config = dict(
    n_layer=9,
    d_model=96,
    n_head=3,
    n_kv_head=3,
    head_dim=32,
    d_mlp=384,
    vocab_size=771,
    activation='squared_relu',
    norm='rmsnorm',
    norm_place='pre',
    norm_eps=1e-06,
    positions='rope',
    rope_base=1020.0,
    rope_fraction=0.5,
    qk_norm=True,
    attn_scale=0.178,
    bias='none',
    tie_embeddings=False,
    parallel_block=False,
    extras=['local attention windows', 'gated attention', 'exclusive self-attention', 'value embeddings', 'hashed n-gram embeddings', 'an embedding shortcut', 'capped logits'],
    init='orth',
    init_std_qkv=0.0174,
    init_std_o=0.00411,
    init_std_up=0.0174,
    init_std_down=0.00411,
    optimizer='muon_variant',
    lr=0.00594,
    weight_decay=0.031,
    lr_head=0.00582,
    warmup_steps=41,
    schedule='wsd',
    decay_fraction=1.0,
    decay_shape='linear',
    final_lr_fraction=0.0,
    batch_tokens=[8192, 16384, 24576],
    seq_len=512,
    doc_mask=True,
    train_tokens=118500000,
    steps=7964,
    dataset='wikipedia_en',
)
Each number is 200 + 30 x the weight over its row's rms, rounded and kept within 0 to 999. Layers, rows and columns count from 0. The size before them is the row's rms in percent of the matrix's.

# layer 3 attention key, 96x96, rms 0.124, rows 40-63, columns 0-95
098,184,185,183,239,224,269,193,166,185,209,194,177,185,180,211,236,225,151,169,217,134,217,184,153,201,211,178,197,239,157,206,200,186,209,201,137,253,184,241,235,175,266,179,188,184,195,185,154,224,217,197,254,178,182,213,222,218,219,172,197,181,225,202,189,214,243,200,150,262,213,225,167,168,205,231,265,240,238,194,215,196,178,173,175,202,198,254,231,187,218,166,223,253,190,154,188
084,205,244,239,223,158,161,201,173,188,235,157,188,161,211,189,224,145,151,228,191,201,213,217,197,191,200,200,218,230,214,217,169,155,232,234,171,195,208,196,242,260,226,163,186,185,254,183,213,161,213,134,186,216,128,218,184,168,235,176,216,217,206,185,236,147,197,191,220,214,167,167,181,168,214,215,195,157,211,176,206,180,250,184,252,211,177,214,169,180,132,162,216,165,190,261,205
070,221,224,245,230,219,195,198,215,230,175,201,205,230,231,204,162,127,255,231,169,239,208,210,219,161,154,175,172,194,180,198,135,160,175,200,179,151,208,178,246,180,175,171,188,176,244,161,241,179,161,177,176,220,162,193,156,170,193,153,224,209,185,189,209,169,171,178,265,201,201,229,204,203,184,204,182,135,241,221,196,184,226,221,236,228,166,225,183,218,161,161,232,178,211,256,223
101,163,241,200,226,260,202,177,224,170,224,224,240,227,168,196,183,278,190,176,261,209,230,176,181,155,207,223,167,212,182,151,218,154,212,187,186,198,251,189,206,228,181,182,177,189,186,130,228,167,161,223,204,200,193,221,198,260,183,203,144,223,197,197,187,200,229,145,170,173,172,255,228,221,178,170,241,163,200,249,175,193,204,243,238,175,229,183,238,196,176,228,221,209,242,198,207
108,209,264,230,198,166,168,216,198,206,159,215,181,239,220,188,246,109,238,233,190,255,206,257,224,194,234,194,205,228,213,213,180,163,178,217,219,197,215,168,206,218,165,199,189,221,225,207,223,226,164,173,179,221,110,198,169,150,164,193,156,231,219,209,191,204,146,196,233,205,185,167,179,175,219,213,200,168,219,179,189,167,247,215,236,191,181,208,126,226,191,179,205,176,194,258,194
114,177,221,204,198,184,167,195,195,204,151,218,184,211,184,182,133,191,259,230,226,189,196,266,220,169,186,176,250,211,221,280,186,229,215,182,185,206,218,211,174,190,213,179,186,238,192,237,199,175,195,200,208,229,182,185,204,204,195,168,189,241,222,153,169,209,254,223,198,233,214,222,203,177,240,219,249,122,209,190,266,184,212,245,206,260,239,254,197,190,220,222,220,267,174,222,228
109,223,200,256,160,213,148,271,235,149,243,181,194,203,200,175,227,176,192,219,198,207,210,188,233,175,197,212,217,255,232,167,256,202,216,153,165,196,101,258,189,208,176,185,219,220,175,236,219,253,197,212,204,209,179,220,209,211,193,227,191,190,195,216,240,206,197,231,228,229,201,217,170,208,174,239,227,154,214,216,157,135,219,179,149,169,199,176,196,235,165,180,183,184,226,238,217
120,174,196,187,296,219,147,187,218,197,238,119,216,151,167,207,218,189,194,265,171,231,205,194,230,194,239,176,190,197,223,249,231,223,218,241,199,243,261,211,176,155,209,212,199,229,235,214,193,254,200,201,147,171,184,221,202,196,178,197,205,180,227,193,206,193,224,199,223,178,187,186,169,191,177,187,170,161,150,229,183,187,211,250,226,188,251,229,130,173,192,201,228,183,195,231,184
115,180,206,228,173,225,227,209,147,205,187,225,180,219,156,215,193,161,189,223,223,154,190,214,138,221,241,178,202,139,241,198,241,187,112,221,183,199,220,189,216,199,210,210,244,165,252,192,233,206,205,196,188,263,200,188,221,250,205,201,188,234,180,231,211,223,199,224,154,192,151,215,225,158,220,148,204,217,228,194,243,162,231,227,152,225,220,233,204,198,220,187,234,221,198,202,284
106,244,208,164,217,205,271,256,238,214,196,202,227,177,162,246,170,201,182,203,215,209,197,171,251,210,200,198,188,222,203,201,229,213,145,195,196,212,150,202,187,231,225,189,175,161,190,129,134,236,215,156,161,219,199,227,158,202,225,213,214,287,221,262,168,198,153,267,180,213,195,229,172,186,194,185,231,195,227,217,194,226,239,189,238,201,219,175,219,199,200,181,232,183,170,163,210
115,182,202,190,215,160,155,187,152,207,201,168,227,156,223,212,177,174,197,223,205,208,145,228,214,226,226,137,202,208,150,131,159,226,223,222,217,211,210,209,179,215,223,214,193,219,185,221,191,153,127,137,136,184,142,197,206,158,178,234,173,195,237,254,210,215,177,198,247,260,195,162,148,218,179,141,200,207,226,169,226,205,184,192,208,200,224,176,172,228,219,175,208,187,223,201,209
125,209,208,214,201,189,223,197,202,208,182,185,231,202,169,204,189,118,212,212,216,214,218,193,289,186,244,233,221,214,256,195,122,200,197,189,230,149,238,211,182,178,219,234,193,217,234,194,143,219,185,161,190,185,215,150,199,174,196,175,180,256,189,211,264,170,216,202,259,223,247,230,154,194,232,204,205,215,217,175,253,188,235,216,196,202,194,209,215,234,164,181,264,216,202,245,173
105,229,206,246,198,182,165,190,196,224,235,156,239,253,220,227,221,206,242,163,234,194,205,147,124,205,235,279,228,194,220,192,190,206,173,205,219,235,205,149,216,239,187,238,215,256,201,227,164,200,160,129,176,192,214,178,186,184,188,227,192,226,193,204,224,168,198,180,235,164,187,193,183,177,200,207,253,224,181,203,200,213,195,274,207,268,189,204,209,178,227,214,194,173,144,234,205
100,192,199,158,207,216,218,145,194,198,111,161,171,211,216,174,185,206,185,260,223,217,187,194,267,226,207,177,250,146,187,154,198,220,199,215,187,212,175,188,202,245,179,215,202,164,250,192,166,201,204,160,262,247,206,167,175,214,214,190,171,163,157,227,234,203,231,192,234,248,235,150,205,168,211,215,217,181,178,164,203,213,203,233,198,215,184,226,209,205,208,174,203,108,181,167,221
128,241,169,226,189,145,232,208,242,173,215,193,170,232,222,154,206,132,246,198,180,196,204,218,286,244,207,202,247,150,234,209,223,193,185,189,220,248,185,166,168,175,185,247,227,169,212,206,244,157,166,200,183,206,155,230,182,159,178,223,237,141,209,201,159,171,214,197,209,244,204,195,217,206,170,196,185,191,203,172,183,188,213,159,255,208,147,198,206,195,184,245,196,194,185,256,216
115,185,226,170,157,205,223,207,194,178,195,229,197,163,244,182,184,177,209,198,261,226,215,166,218,251,194,168,200,168,168,203,163,224,134,167,153,236,206,223,237,219,255,217,197,230,227,210,169,216,237,236,157,149,153,197,196,214,267,216,186,185,233,169,252,213,193,200,273,216,215,176,199,173,224,202,198,220,194,206,247,209,210,139,166,140,187,215,209,208,199,236,245,169,192,239,205
107,178,224,238,220,228,189,165,180,182,235,183,234,215,236,251,214,252,200,171,243,219,195,205,146,172,182,229,195,157,191,203,274,165,224,214,212,254,243,226,200,140,174,169,243,209,181,138,220,172,165,227,185,213,179,192,204,143,189,193,230,180,241,162,197,208,265,172,144,130,201,197,229,192,193,196,245,235,176,218,198,181,228,213,230,178,193,205,201,197,192,171,174,198,162,215,179
127,194,239,224,211,172,198,173,182,182,230,237,174,192,215,228,168,215,169,203,186,186,213,136,215,162,188,160,163,255,213,226,191,172,212,251,166,179,213,182,212,207,155,207,186,181,196,147,267,174,240,176,225,225,201,226,195,241,193,179,237,232,250,135,217,179,183,196,146,238,182,184,209,199,172,206,211,209,168,221,226,179,160,190,194,190,190,167,217,171,289,169,268,217,188,152,227
109,170,249,194,196,269,190,160,185,225,234,251,261,222,235,234,169,249,172,188,215,197,195,227,172,192,184,178,266,212,199,203,242,215,181,167,183,197,251,149,204,184,166,221,184,171,216,174,225,206,229,201,195,123,233,191,150,180,169,195,195,209,215,133,213,188,169,182,214,172,224,198,219,220,183,148,205,203,207,179,228,199,214,145,180,168,140,164,168,208,201,151,231,193,235,192,183
122,155,189,192,216,240,193,232,217,216,238,199,190,174,155,134,161,181,195,207,158,159,195,209,252,177,174,206,277,233,178,216,152,152,187,239,195,233,228,166,214,173,163,184,153,180,186,293,217,195,180,175,259,209,123,208,178,174,174,201,205,210,221,148,219,233,224,227,212,195,186,243,181,175,195,224,192,196,219,182,221,219,183,181,223,227,186,193,229,211,198,164,207,194,206,251,183
110,238,187,211,152,223,219,213,179,203,180,189,183,233,201,206,218,159,217,194,188,244,218,215,220,202,165,223,196,132,165,207,141,241,226,221,181,123,192,206,202,225,236,201,177,199,207,193,183,171,227,209,221,165,151,219,263,152,239,247,249,134,280,209,192,214,190,207,225,235,204,177,186,140,205,236,132,184,210,164,160,172,227,203,224,219,194,190,171,175,201,207,186,194,196,218,221
101,180,182,180,166,212,187,182,229,233,170,191,212,199,209,192,203,128,191,240,206,172,199,196,222,150,206,215,178,171,221,217,119,200,176,249,216,227,169,155,190,223,185,184,205,123,203,267,185,204,207,195,189,174,215,168,217,146,170,216,248,223,196,231,223,242,210,159,201,223,220,162,159,204,178,244,203,173,195,262,270,198,201,195,213,200,175,196,205,248,153,194,177,206,207,129,218
115,222,195,209,202,206,208,210,138,233,190,205,170,209,170,209,225,194,212,184,273,181,215,124,182,172,211,227,219,206,172,175,220,205,263,225,239,189,229,214,221,215,190,213,189,207,175,183,213,158,208,256,214,163,195,162,146,215,225,202,207,175,163,238,173,149,151,150,170,212,258,211,231,169,196,192,228,235,213,164,212,214,176,217,213,191,234,234,230,213,255,255,221,245,234,179,262
110,271,227,218,179,245,201,217,193,195,227,227,151,188,190,220,175,198,177,197,203,190,215,248,207,251,229,205,191,153,177,230,232,136,232,154,272,191,188,166,232,170,171,212,224,180,177,253,167,224,181,262,238,190,211,179,212,210,234,266,155,189,232,236,167,208,167,153,185,208,228,169,157,169,203,205,208,169,172,219,189,203,177,226,222,210,226,173,164,238,252,195,173,183,204,184,189
# layer 3 attention query, 96x96, rms 0.121, rows 41-63, columns 0-95
097,143,148,233,231,183,171,218,206,214,206,200,249,250,238,230,229,151,256,195,219,156,249,185,225,179,229,242,193,235,197,224,213,194,234,182,226,200,208,170,209,228,214,201,206,200,235,256,204,168,254,161,237,213,187,210,248,161,222,172,255,232,207,163,198,209,210,236,253,182,172,178,225,207,160,204,165,194,273,174,207,231,239,206,235,196,209,173,184,173,212,208,179,194,243,217,245
083,177,231,196,234,202,223,180,205,175,218,179,234,157,228,192,191,163,223,175,276,187,178,258,223,182,208,239,263,182,240,206,170,165,206,228,175,151,195,250,213,199,207,174,210,146,201,185,208,211,200,218,189,168,179,183,121,217,193,207,198,217,252,215,227,186,164,147,189,195,219,205,159,149,218,253,215,165,197,216,231,163,274,181,241,203,236,230,224,233,200,167,213,225,167,209,220
103,213,210,205,263,205,241,233,146,201,191,233,232,212,189,255,205,283,185,195,189,132,238,221,110,220,190,194,160,231,200,234,215,209,176,205,199,214,192,203,183,193,234,172,195,213,202,188,187,203,199,191,170,213,312,231,210,178,169,181,221,198,181,194,216,187,155,230,163,175,179,181,194,187,224,220,172,216,197,240,203,148,215,221,187,153,165,227,194,171,199,175,148,232,195,187,207
098,225,262,180,227,164,187,189,192,212,218,203,199,173,254,185,229,168,214,183,204,202,148,237,199,197,261,144,174,162,203,191,215,140,172,262,202,182,234,243,178,178,210,150,215,188,208,189,249,224,204,198,159,172,157,210,143,191,221,141,193,240,283,227,216,173,181,157,186,180,195,170,204,187,218,223,226,171,211,204,198,158,233,186,243,217,207,198,201,191,166,198,239,182,158,174,164
115,195,229,197,210,179,201,245,204,248,205,183,160,225,201,231,171,178,211,203,170,197,168,187,142,210,231,197,194,221,211,222,228,226,171,248,214,226,215,213,187,129,147,139,211,220,198,176,177,184,180,154,199,185,277,150,236,154,252,176,216,172,234,200,202,220,164,217,168,207,159,219,214,175,196,194,178,205,238,187,261,166,212,218,142,240,249,199,249,209,165,187,241,153,200,194,214
124,190,248,169,179,267,179,170,191,188,270,202,200,129,250,224,194,189,195,254,259,205,200,213,210,212,150,259,224,158,197,205,187,149,216,253,210,133,221,211,201,191,179,191,233,247,232,183,223,225,208,202,167,177,177,199,186,210,200,149,229,170,194,187,184,262,219,188,202,204,200,222,182,151,220,208,230,191,220,216,228,199,228,200,207,176,225,189,229,239,234,190,228,194,125,196,174
113,198,205,183,214,182,158,240,249,194,190,177,148,180,146,242,234,199,193,187,170,217,225,207,241,168,210,193,225,230,189,207,212,181,207,202,258,229,205,220,174,213,186,179,99,236,240,238,169,225,218,220,174,235,225,191,204,134,187,188,266,149,204,220,191,234,180,180,208,233,113,189,172,219,178,197,187,235,213,164,189,174,244,244,232,221,218,189,203,237,181,199,222,180,174,204,212
113,228,178,229,203,226,196,239,115,176,170,176,189,258,244,171,214,113,212,206,205,201,239,205,233,154,233,242,168,149,246,210,197,193,196,194,232,230,170,166,205,176,225,239,235,223,236,183,237,138,206,249,220,232,203,225,220,201,238,187,200,193,159,196,218,204,235,193,214,195,217,235,144,221,246,179,227,215,169,227,219,201,206,222,201,196,172,193,165,160,251,210,222,216,198,210,164
127,272,142,157,185,192,212,194,185,207,199,172,195,194,176,204,186,195,184,180,180,242,203,150,201,147,205,155,241,188,208,227,183,178,166,226,189,200,190,215,242,192,242,199,152,200,254,116,231,231,222,162,186,224,146,241,204,187,214,174,189,222,238,239,202,178,186,219,156,158,217,258,173,229,213,215,214,148,203,172,207,196,198,230,211,222,226,199,176,184,179,226,235,212,140,242,256
120,178,178,241,206,142,173,150,187,249,197,169,169,226,257,257,187,173,239,211,201,235,254,149,231,187,219,124,201,170,228,154,188,172,218,204,181,206,191,175,176,164,160,172,181,217,190,202,209,203,214,206,221,233,154,174,193,220,183,198,184,197,301,208,181,216,204,189,177,230,203,217,188,224,180,187,167,246,226,186,236,179,198,212,221,205,250,190,228,220,244,183,161,167,153,174,198
114,198,230,214,202,212,187,242,212,194,209,191,219,227,168,212,249,97,253,233,207,199,235,127,183,231,197,150,234,193,191,201,215,201,246,165,183,243,229,194,214,156,206,203,190,187,234,165,173,171,247,198,203,150,167,199,210,198,199,157,195,237,159,214,197,187,196,182,160,157,183,163,206,253,199,249,179,205,208,187,238,151,176,240,192,171,236,193,164,204,217,224,249,221,211,247,171
111,199,209,242,233,201,205,186,174,197,254,145,232,243,123,224,219,155,216,192,243,210,203,151,192,271,223,202,221,229,172,182,244,156,181,201,192,219,178,181,185,153,175,203,176,166,230,195,246,216,215,233,195,184,244,169,223,211,171,212,186,217,213,194,212,203,159,182,227,185,198,169,193,204,199,212,181,245,249,259,180,265,178,221,218,203,206,172,171,191,290,180,218,161,194,198,167
127,180,228,216,218,202,183,194,184,151,192,228,166,209,195,190,157,206,231,217,216,172,180,197,155,154,183,146,136,227,185,251,219,194,190,197,151,281,222,189,152,182,141,159,209,133,211,148,185,182,218,216,222,235,235,226,157,185,208,188,206,174,215,231,236,174,212,214,170,214,176,158,204,207,247,175,192,190,203,191,137,231,190,207,217,202,171,196,245,174,202,182,200,181,141,141,219
126,257,160,177,167,161,176,161,176,223,219,182,135,241,206,163,205,207,222,185,268,237,197,156,199,257,186,189,199,193,209,235,216,190,193,188,210,217,227,161,217,238,180,194,205,186,218,202,230,160,191,245,215,154,189,220,228,144,213,158,207,146,206,194,166,172,178,163,188,265,150,222,203,206,187,236,176,208,200,150,168,219,222,232,167,218,200,245,266,235,223,205,229,183,220,193,162
105,185,208,206,230,190,211,206,194,187,217,155,147,171,264,181,196,192,230,232,250,208,213,166,204,198,171,217,205,292,209,237,163,192,183,172,222,214,171,152,214,230,186,188,174,156,208,198,191,212,178,260,182,188,193,173,130,189,183,250,194,187,206,199,152,245,181,222,196,226,211,222,134,202,175,172,174,216,165,173,204,249,148,197,192,214,219,153,228,154,135,203,236,234,187,220,194
109,214,187,214,212,161,255,225,214,186,183,171,199,197,221,200,209,227,214,143,212,243,245,212,298,174,236,194,278,191,138,197,194,203,236,172,229,173,216,195,214,149,207,195,196,212,243,180,229,230,151,245,190,143,245,168,228,155,213,199,223,165,170,204,188,188,195,223,211,225,233,149,202,145,232,200,231,219,160,174,185,198,225,177,244,210,202,183,221,226,200,202,195,173,218,177,160
116,204,243,168,218,212,151,206,153,201,201,264,216,211,190,151,244,231,206,206,189,238,161,261,204,162,261,199,237,236,163,153,203,153,193,199,152,206,157,240,228,230,197,225,161,231,200,145,209,201,205,172,186,237,175,202,176,213,259,237,196,180,209,197,214,176,200,165,183,214,229,194,254,205,195,239,215,200,130,176,192,188,168,200,197,191,207,245,244,173,230,168,242,215,245,200,206
138,165,190,125,217,190,233,176,209,198,172,230,178,168,169,153,199,168,220,158,197,237,157,191,226,209,201,224,268,196,173,178,238,206,190,179,210,179,221,175,222,226,190,178,174,196,207,175,161,209,196,202,207,147,218,193,139,185,224,260,215,219,201,166,300,151,174,183,229,162,175,206,246,183,169,193,198,179,148,177,198,199,194,181,230,185,193,230,201,234,157,147,171,250,182,180,212
122,180,191,172,202,208,200,207,174,194,216,233,218,230,218,228,182,191,229,199,229,105,185,189,187,192,150,170,189,185,171,218,104,200,164,209,191,202,216,204,192,170,161,190,193,161,221,259,187,221,169,129,185,171,188,190,226,154,197,229,239,201,182,169,257,127,218,203,198,266,214,221,206,151,172,216,215,176,199,202,184,249,155,223,168,223,237,154,203,217,207,198,180,204,183,235,191
113,206,207,204,173,204,274,235,187,211,214,215,238,211,225,214,182,252,199,270,179,198,207,220,169,200,202,261,208,192,215,239,252,195,183,133,176,253,226,185,224,176,209,177,172,197,138,177,217,253,171,186,195,165,173,169,195,204,213,185,207,223,230,201,136,160,224,242,165,197,149,137,188,177,215,228,198,182,186,194,160,176,206,205,216,194,166,178,212,171,235,235,194,160,203,248,146
100,206,151,223,207,247,214,207,222,277,223,204,213,189,208,193,207,172,166,175,227,183,196,229,157,280,168,214,219,99,207,180,178,207,255,225,207,270,179,206,217,223,172,171,222,207,239,238,182,194,240,191,229,172,185,208,174,160,208,198,154,172,213,233,169,181,220,165,172,176,173,184,167,189,162,226,201,218,198,183,238,206,220,267,214,223,184,181,229,174,235,220,174,212,238,207,205
110,173,224,176,254,182,158,267,160,172,179,146,246,184,206,250,207,203,196,180,201,179,189,230,140,170,202,219,237,208,243,216,230,247,178,210,175,183,225,176,193,222,261,177,237,184,210,230,215,196,145,193,211,184,217,208,175,240,222,197,217,202,162,195,183,166,217,221,150,163,202,158,237,210,207,214,168,226,163,196,182,183,245,228,146,185,226,238,256,200,238,181,189,177,198,145,249
115,185,183,181,240,194,228,208,205,208,213,215,187,219,214,225,165,226,125,139,158,147,147,209,121,187,222,207,249,220,219,250,207,227,249,166,234,196,192,168,185,203,173,204,209,198,171,195,148,240,180,219,206,220,246,210,218,198,218,198,179,219,192,218,215,174,236,221,178,175,211,187,186,179,236,200,165,141,155,251,187,228,187,251,210,207,214,211,183,197,161,205,140,191,249,181,137
# layer 3 attention value, 96x96, rms 0.169, rows 32-44, columns 0-95
096,204,217,252,172,191,245,184,247,208,220,220,169,191,190,229,185,170,193,195,251,186,225,186,210,190,209,170,199,224,209,195,200,242,255,226,191,191,154,168,221,197,231,184,182,173,196,144,194,247,120,200,210,196,195,180,237,223,235,208,188,195,124,150,223,223,259,171,233,194,183,197,156,190,171,217,201,165,167,206,235,197,199,210,186,175,234,239,159,171,262,246,174,216,243,180,263
097,243,236,214,220,210,184,227,184,216,234,214,215,225,208,190,151,210,174,185,224,192,263,240,164,235,193,135,179,177,222,178,229,251,156,221,231,196,218,196,167,197,189,188,220,205,183,231,248,203,198,174,150,222,193,178,192,191,197,161,255,160,222,223,188,234,202,205,280,229,173,230,177,206,193,169,205,181,203,270,184,247,219,196,180,203,153,157,238,158,205,257,166,170,204,144,212
086,237,231,187,212,195,151,186,180,176,159,178,220,240,198,177,238,233,195,161,191,252,192,239,246,179,202,160,249,190,224,190,192,239,205,226,176,185,273,182,177,177,170,196,193,176,157,218,209,137,155,183,197,204,188,177,169,204,219,148,187,227,219,213,168,133,243,170,198,176,178,223,216,183,219,188,219,230,152,144,244,220,216,228,184,144,230,218,169,189,170,152,220,230,178,238,218
080,175,180,201,219,207,249,208,196,225,217,234,252,232,172,170,171,212,198,197,166,156,183,177,200,205,219,182,211,197,218,225,245,226,238,245,192,205,176,268,195,231,221,203,226,198,169,217,183,221,155,198,186,198,171,198,196,190,279,150,216,164,231,194,174,202,248,211,229,202,200,204,141,247,252,190,214,186,222,233,236,198,201,138,187,208,194,202,239,156,235,165,145,215,256,137,154
094,234,178,220,209,233,200,183,210,208,228,194,208,165,216,176,230,215,170,227,205,212,198,230,151,208,212,188,228,241,260,200,246,191,166,225,157,193,161,189,175,220,203,167,253,218,198,188,195,193,151,156,235,181,232,205,183,141,186,200,183,231,216,179,194,246,187,193,216,201,173,195,135,233,191,173,256,211,255,236,192,220,222,191,178,167,211,264,242,175,238,240,296,163,226,200,223
085,223,193,195,198,203,226,163,181,171,256,107,267,209,190,267,198,170,186,197,185,130,234,191,146,205,182,128,167,244,229,194,194,204,249,222,240,153,201,184,163,166,208,197,155,161,247,154,207,224,234,165,202,223,230,201,201,197,199,204,169,209,189,199,171,228,188,220,199,157,172,199,147,202,209,173,192,215,209,224,190,180,193,164,224,210,229,161,219,200,190,223,179,219,155,181,213
084,179,248,171,201,184,225,180,239,266,231,231,183,199,147,193,234,175,192,250,240,206,213,196,183,203,215,223,177,231,194,238,214,185,197,169,212,189,155,273,260,216,212,168,230,172,204,247,183,179,159,231,156,184,209,208,211,195,137,179,232,208,239,244,231,257,233,246,255,196,160,249,212,179,216,192,230,183,215,205,203,167,162,188,224,193,194,213,190,166,164,205,177,206,250,241,194
082,150,194,236,228,192,213,210,249,235,201,246,254,170,188,263,188,222,257,142,195,195,245,219,208,187,193,168,254,196,183,202,189,226,174,256,203,211,170,241,196,199,282,227,204,187,161,178,269,228,204,219,236,204,220,209,221,218,174,243,189,182,234,227,180,186,206,164,211,214,153,225,205,190,184,242,227,223,236,185,189,193,200,186,189,161,182,235,201,182,177,218,275,206,165,173,167
100,187,196,214,222,139,223,200,176,224,249,227,198,148,214,215,229,195,210,194,195,167,177,221,148,158,243,144,172,196,223,185,197,254,165,191,176,219,172,163,175,180,200,175,241,224,140,182,192,214,148,215,176,201,191,187,229,184,198,209,145,246,231,173,200,192,182,153,194,97,159,211,199,234,194,216,175,229,163,168,173,221,210,205,190,138,231,199,229,196,207,139,203,233,192,201,184
094,210,182,202,191,188,175,234,162,194,221,266,193,208,198,199,247,206,242,206,194,234,214,236,255,199,268,165,253,210,171,167,220,272,186,160,199,182,202,232,145,187,181,218,152,217,176,190,177,160,260,201,229,224,199,229,190,173,160,217,159,190,170,222,199,182,150,172,258,253,214,247,206,178,225,232,228,211,184,175,196,171,238,251,190,161,222,199,223,201,233,188,234,201,189,171,179
096,207,160,175,166,153,166,211,192,228,195,212,151,177,197,202,187,168,165,160,184,205,159,218,263,202,240,165,162,185,235,197,212,145,190,146,130,218,209,156,226,184,175,191,221,186,194,197,192,166,256,207,154,226,130,203,210,183,192,204,189,226,223,269,193,198,213,210,157,170,241,233,187,157,243,207,219,219,242,157,206,220,143,171,233,188,205,237,222,230,177,222,203,226,167,206,203
076,211,225,237,197,158,232,189,212,248,187,240,204,237,249,203,202,198,157,195,129,212,233,187,178,190,213,204,231,206,229,195,222,242,205,203,188,207,184,205,228,220,215,199,221,170,240,194,165,194,159,207,147,210,210,214,201,239,212,183,198,249,207,209,141,244,193,186,184,165,210,134,192,240,184,164,126,161,200,127,221,168,215,177,203,244,196,262,221,248,143,229,189,232,237,202,193
087,194,213,162,234,173,214,256,168,160,198,193,264,197,190,172,238,200,205,191,199,167,169,170,137,195,233,178,129,167,188,216,285,175,208,214,184,157,212,165,233,160,227,215,228,239,173,202,191,243,157,229,165,212,196,201,204,236,177,165,222,208,226,173,168,217,197,200,191,154,219,189,244,202,169,207,217,172,165,197,283,177,186,194,226,208,245,193,189,165,178,157,215,242,227,199,204
# layer 3 attention output (transposed), 96x96, rms 0.154, rows 32-44, columns 0-95
081,186,124,202,209,192,169,190,224,195,165,173,162,233,144,188,160,224,185,133,192,220,236,189,309,185,179,217,209,220,189,165,174,194,173,171,217,185,215,182,217,203,198,223,221,210,197,250,239,164,175,169,191,158,198,207,227,208,191,165,173,181,210,239,161,198,147,236,206,248,230,190,207,230,229,159,190,172,231,275,146,226,243,190,185,230,199,189,225,210,183,179,203,182,187,179,203
106,197,169,232,207,215,215,206,237,253,230,178,240,161,183,251,232,183,236,216,240,189,194,143,207,217,205,184,200,181,217,221,261,183,234,219,207,191,136,213,175,245,226,179,179,215,223,188,243,216,217,162,190,185,190,191,253,249,236,165,242,204,164,192,179,183,194,199,206,277,252,218,194,230,208,207,224,145,229,212,207,152,201,220,244,178,196,148,180,155,198,197,191,224,230,269,179
087,187,216,214,183,224,218,247,198,244,277,215,189,178,231,192,215,219,144,212,238,179,243,196,170,219,218,234,125,184,174,170,193,179,199,201,160,187,216,213,232,159,195,196,189,216,228,191,221,268,213,198,199,172,155,209,178,188,189,245,271,178,182,236,216,225,202,208,144,143,218,218,199,145,176,197,155,245,229,227,159,194,154,200,238,235,199,180,237,226,183,214,210,184,178,151,190
082,238,209,234,184,220,152,231,210,213,165,181,168,159,191,238,218,182,224,204,199,224,277,193,199,196,172,166,177,194,220,222,194,213,186,151,208,191,217,142,227,144,137,170,181,236,141,205,209,200,226,175,230,134,200,165,213,230,142,214,203,190,161,223,218,218,205,188,230,227,217,190,244,172,165,198,203,153,214,162,159,254,187,234,188,224,233,233,179,193,171,197,217,198,197,278,210
089,195,218,177,197,151,182,225,195,197,215,244,160,265,225,245,196,219,218,141,218,167,181,171,141,153,162,178,176,177,221,154,173,222,208,239,199,242,226,212,242,178,214,178,164,211,171,186,210,210,192,223,175,197,154,201,219,219,182,196,187,244,167,212,211,154,239,232,153,196,215,184,222,166,193,169,198,141,148,165,209,176,157,231,176,274,192,162,220,228,184,211,147,202,221,185,169
085,183,228,214,182,156,199,183,205,205,213,268,179,175,192,182,224,280,201,192,232,219,185,244,157,198,193,240,194,158,265,196,233,185,148,201,172,206,200,168,225,160,194,201,248,228,123,213,226,174,151,213,211,206,182,175,203,178,227,179,194,203,227,235,174,184,243,203,143,214,213,195,227,150,232,193,247,246,190,159,193,191,135,235,158,177,196,232,226,233,204,203,197,195,242,232,195
093,131,197,210,175,188,154,181,167,154,185,191,224,190,266,168,203,256,203,157,181,204,179,188,205,173,197,192,179,198,186,167,221,215,216,226,200,260,235,136,207,203,168,172,198,194,127,124,236,236,177,200,273,201,223,221,204,228,235,201,185,184,171,164,191,183,199,183,153,183,245,186,175,179,182,216,210,216,206,185,216,227,220,275,169,222,209,203,209,184,208,240,233,178,186,149,217
088,255,198,190,234,191,189,167,137,189,203,155,175,229,228,181,189,217,132,254,215,203,128,241,184,179,229,186,174,233,167,229,248,175,182,198,195,180,206,170,158,209,186,204,245,262,188,188,157,190,209,206,202,187,222,222,178,189,198,167,173,189,158,160,268,175,190,215,211,146,233,177,215,259,172,181,231,183,226,172,199,180,220,191,180,243,196,193,153,176,234,148,196,198,217,164,179
087,202,236,209,204,175,174,229,135,182,221,221,234,207,231,208,217,224,251,197,197,155,135,200,95,210,218,160,149,195,217,259,251,198,198,176,197,231,234,198,208,190,214,160,182,174,215,171,191,218,197,172,197,208,225,226,165,169,154,179,180,219,195,205,188,173,215,188,158,232,195,166,203,197,202,253,172,314,197,172,210,167,208,210,189,205,175,221,213,205,202,198,238,223,216,212,170
081,253,220,179,230,243,180,205,222,200,187,119,187,167,198,158,137,146,212,169,149,205,240,219,248,172,191,223,217,172,222,197,187,215,188,240,253,194,176,223,196,193,252,182,203,215,183,240,167,186,220,225,197,237,161,198,188,214,207,226,204,233,217,203,237,228,208,159,209,202,218,182,220,256,187,179,186,185,173,186,212,229,139,154,207,162,190,205,162,201,150,225,170,269,174,195,255
096,198,246,214,214,236,230,194,198,188,200,258,236,207,156,202,239,192,205,249,206,189,254,191,190,176,202,263,236,191,167,171,189,210,204,170,204,222,207,263,178,227,236,204,222,259,216,209,183,205,166,187,241,201,215,232,202,213,191,212,240,197,189,100,195,184,217,180,234,228,161,220,233,225,168,194,173,135,152,222,200,223,275,191,256,169,218,161,215,190,196,175,181,206,217,234,218
082,191,185,226,118,167,178,216,215,139,164,197,189,212,217,221,234,219,234,242,188,179,173,193,219,227,150,200,169,214,194,195,165,225,148,221,210,185,220,168,230,189,137,262,216,218,199,221,209,214,220,167,199,190,226,174,222,161,149,203,194,184,151,219,196,145,221,205,171,240,194,244,211,150,185,243,232,152,209,239,195,208,184,233,152,149,234,137,211,189,171,234,185,184,182,196,175
096,221,187,218,232,216,215,146,162,226,187,168,180,219,230,237,173,177,222,210,184,206,244,181,222,226,170,241,205,208,202,203,179,237,177,214,175,220,216,211,228,190,177,166,188,126,244,203,186,179,162,147,206,189,258,148,193,125,218,185,191,182,181,208,213,152,196,196,240,253,172,194,117,197,226,198,125,194,223,195,189,230,213,264,179,210,217,184,225,242,230,216,204,181,159,223,215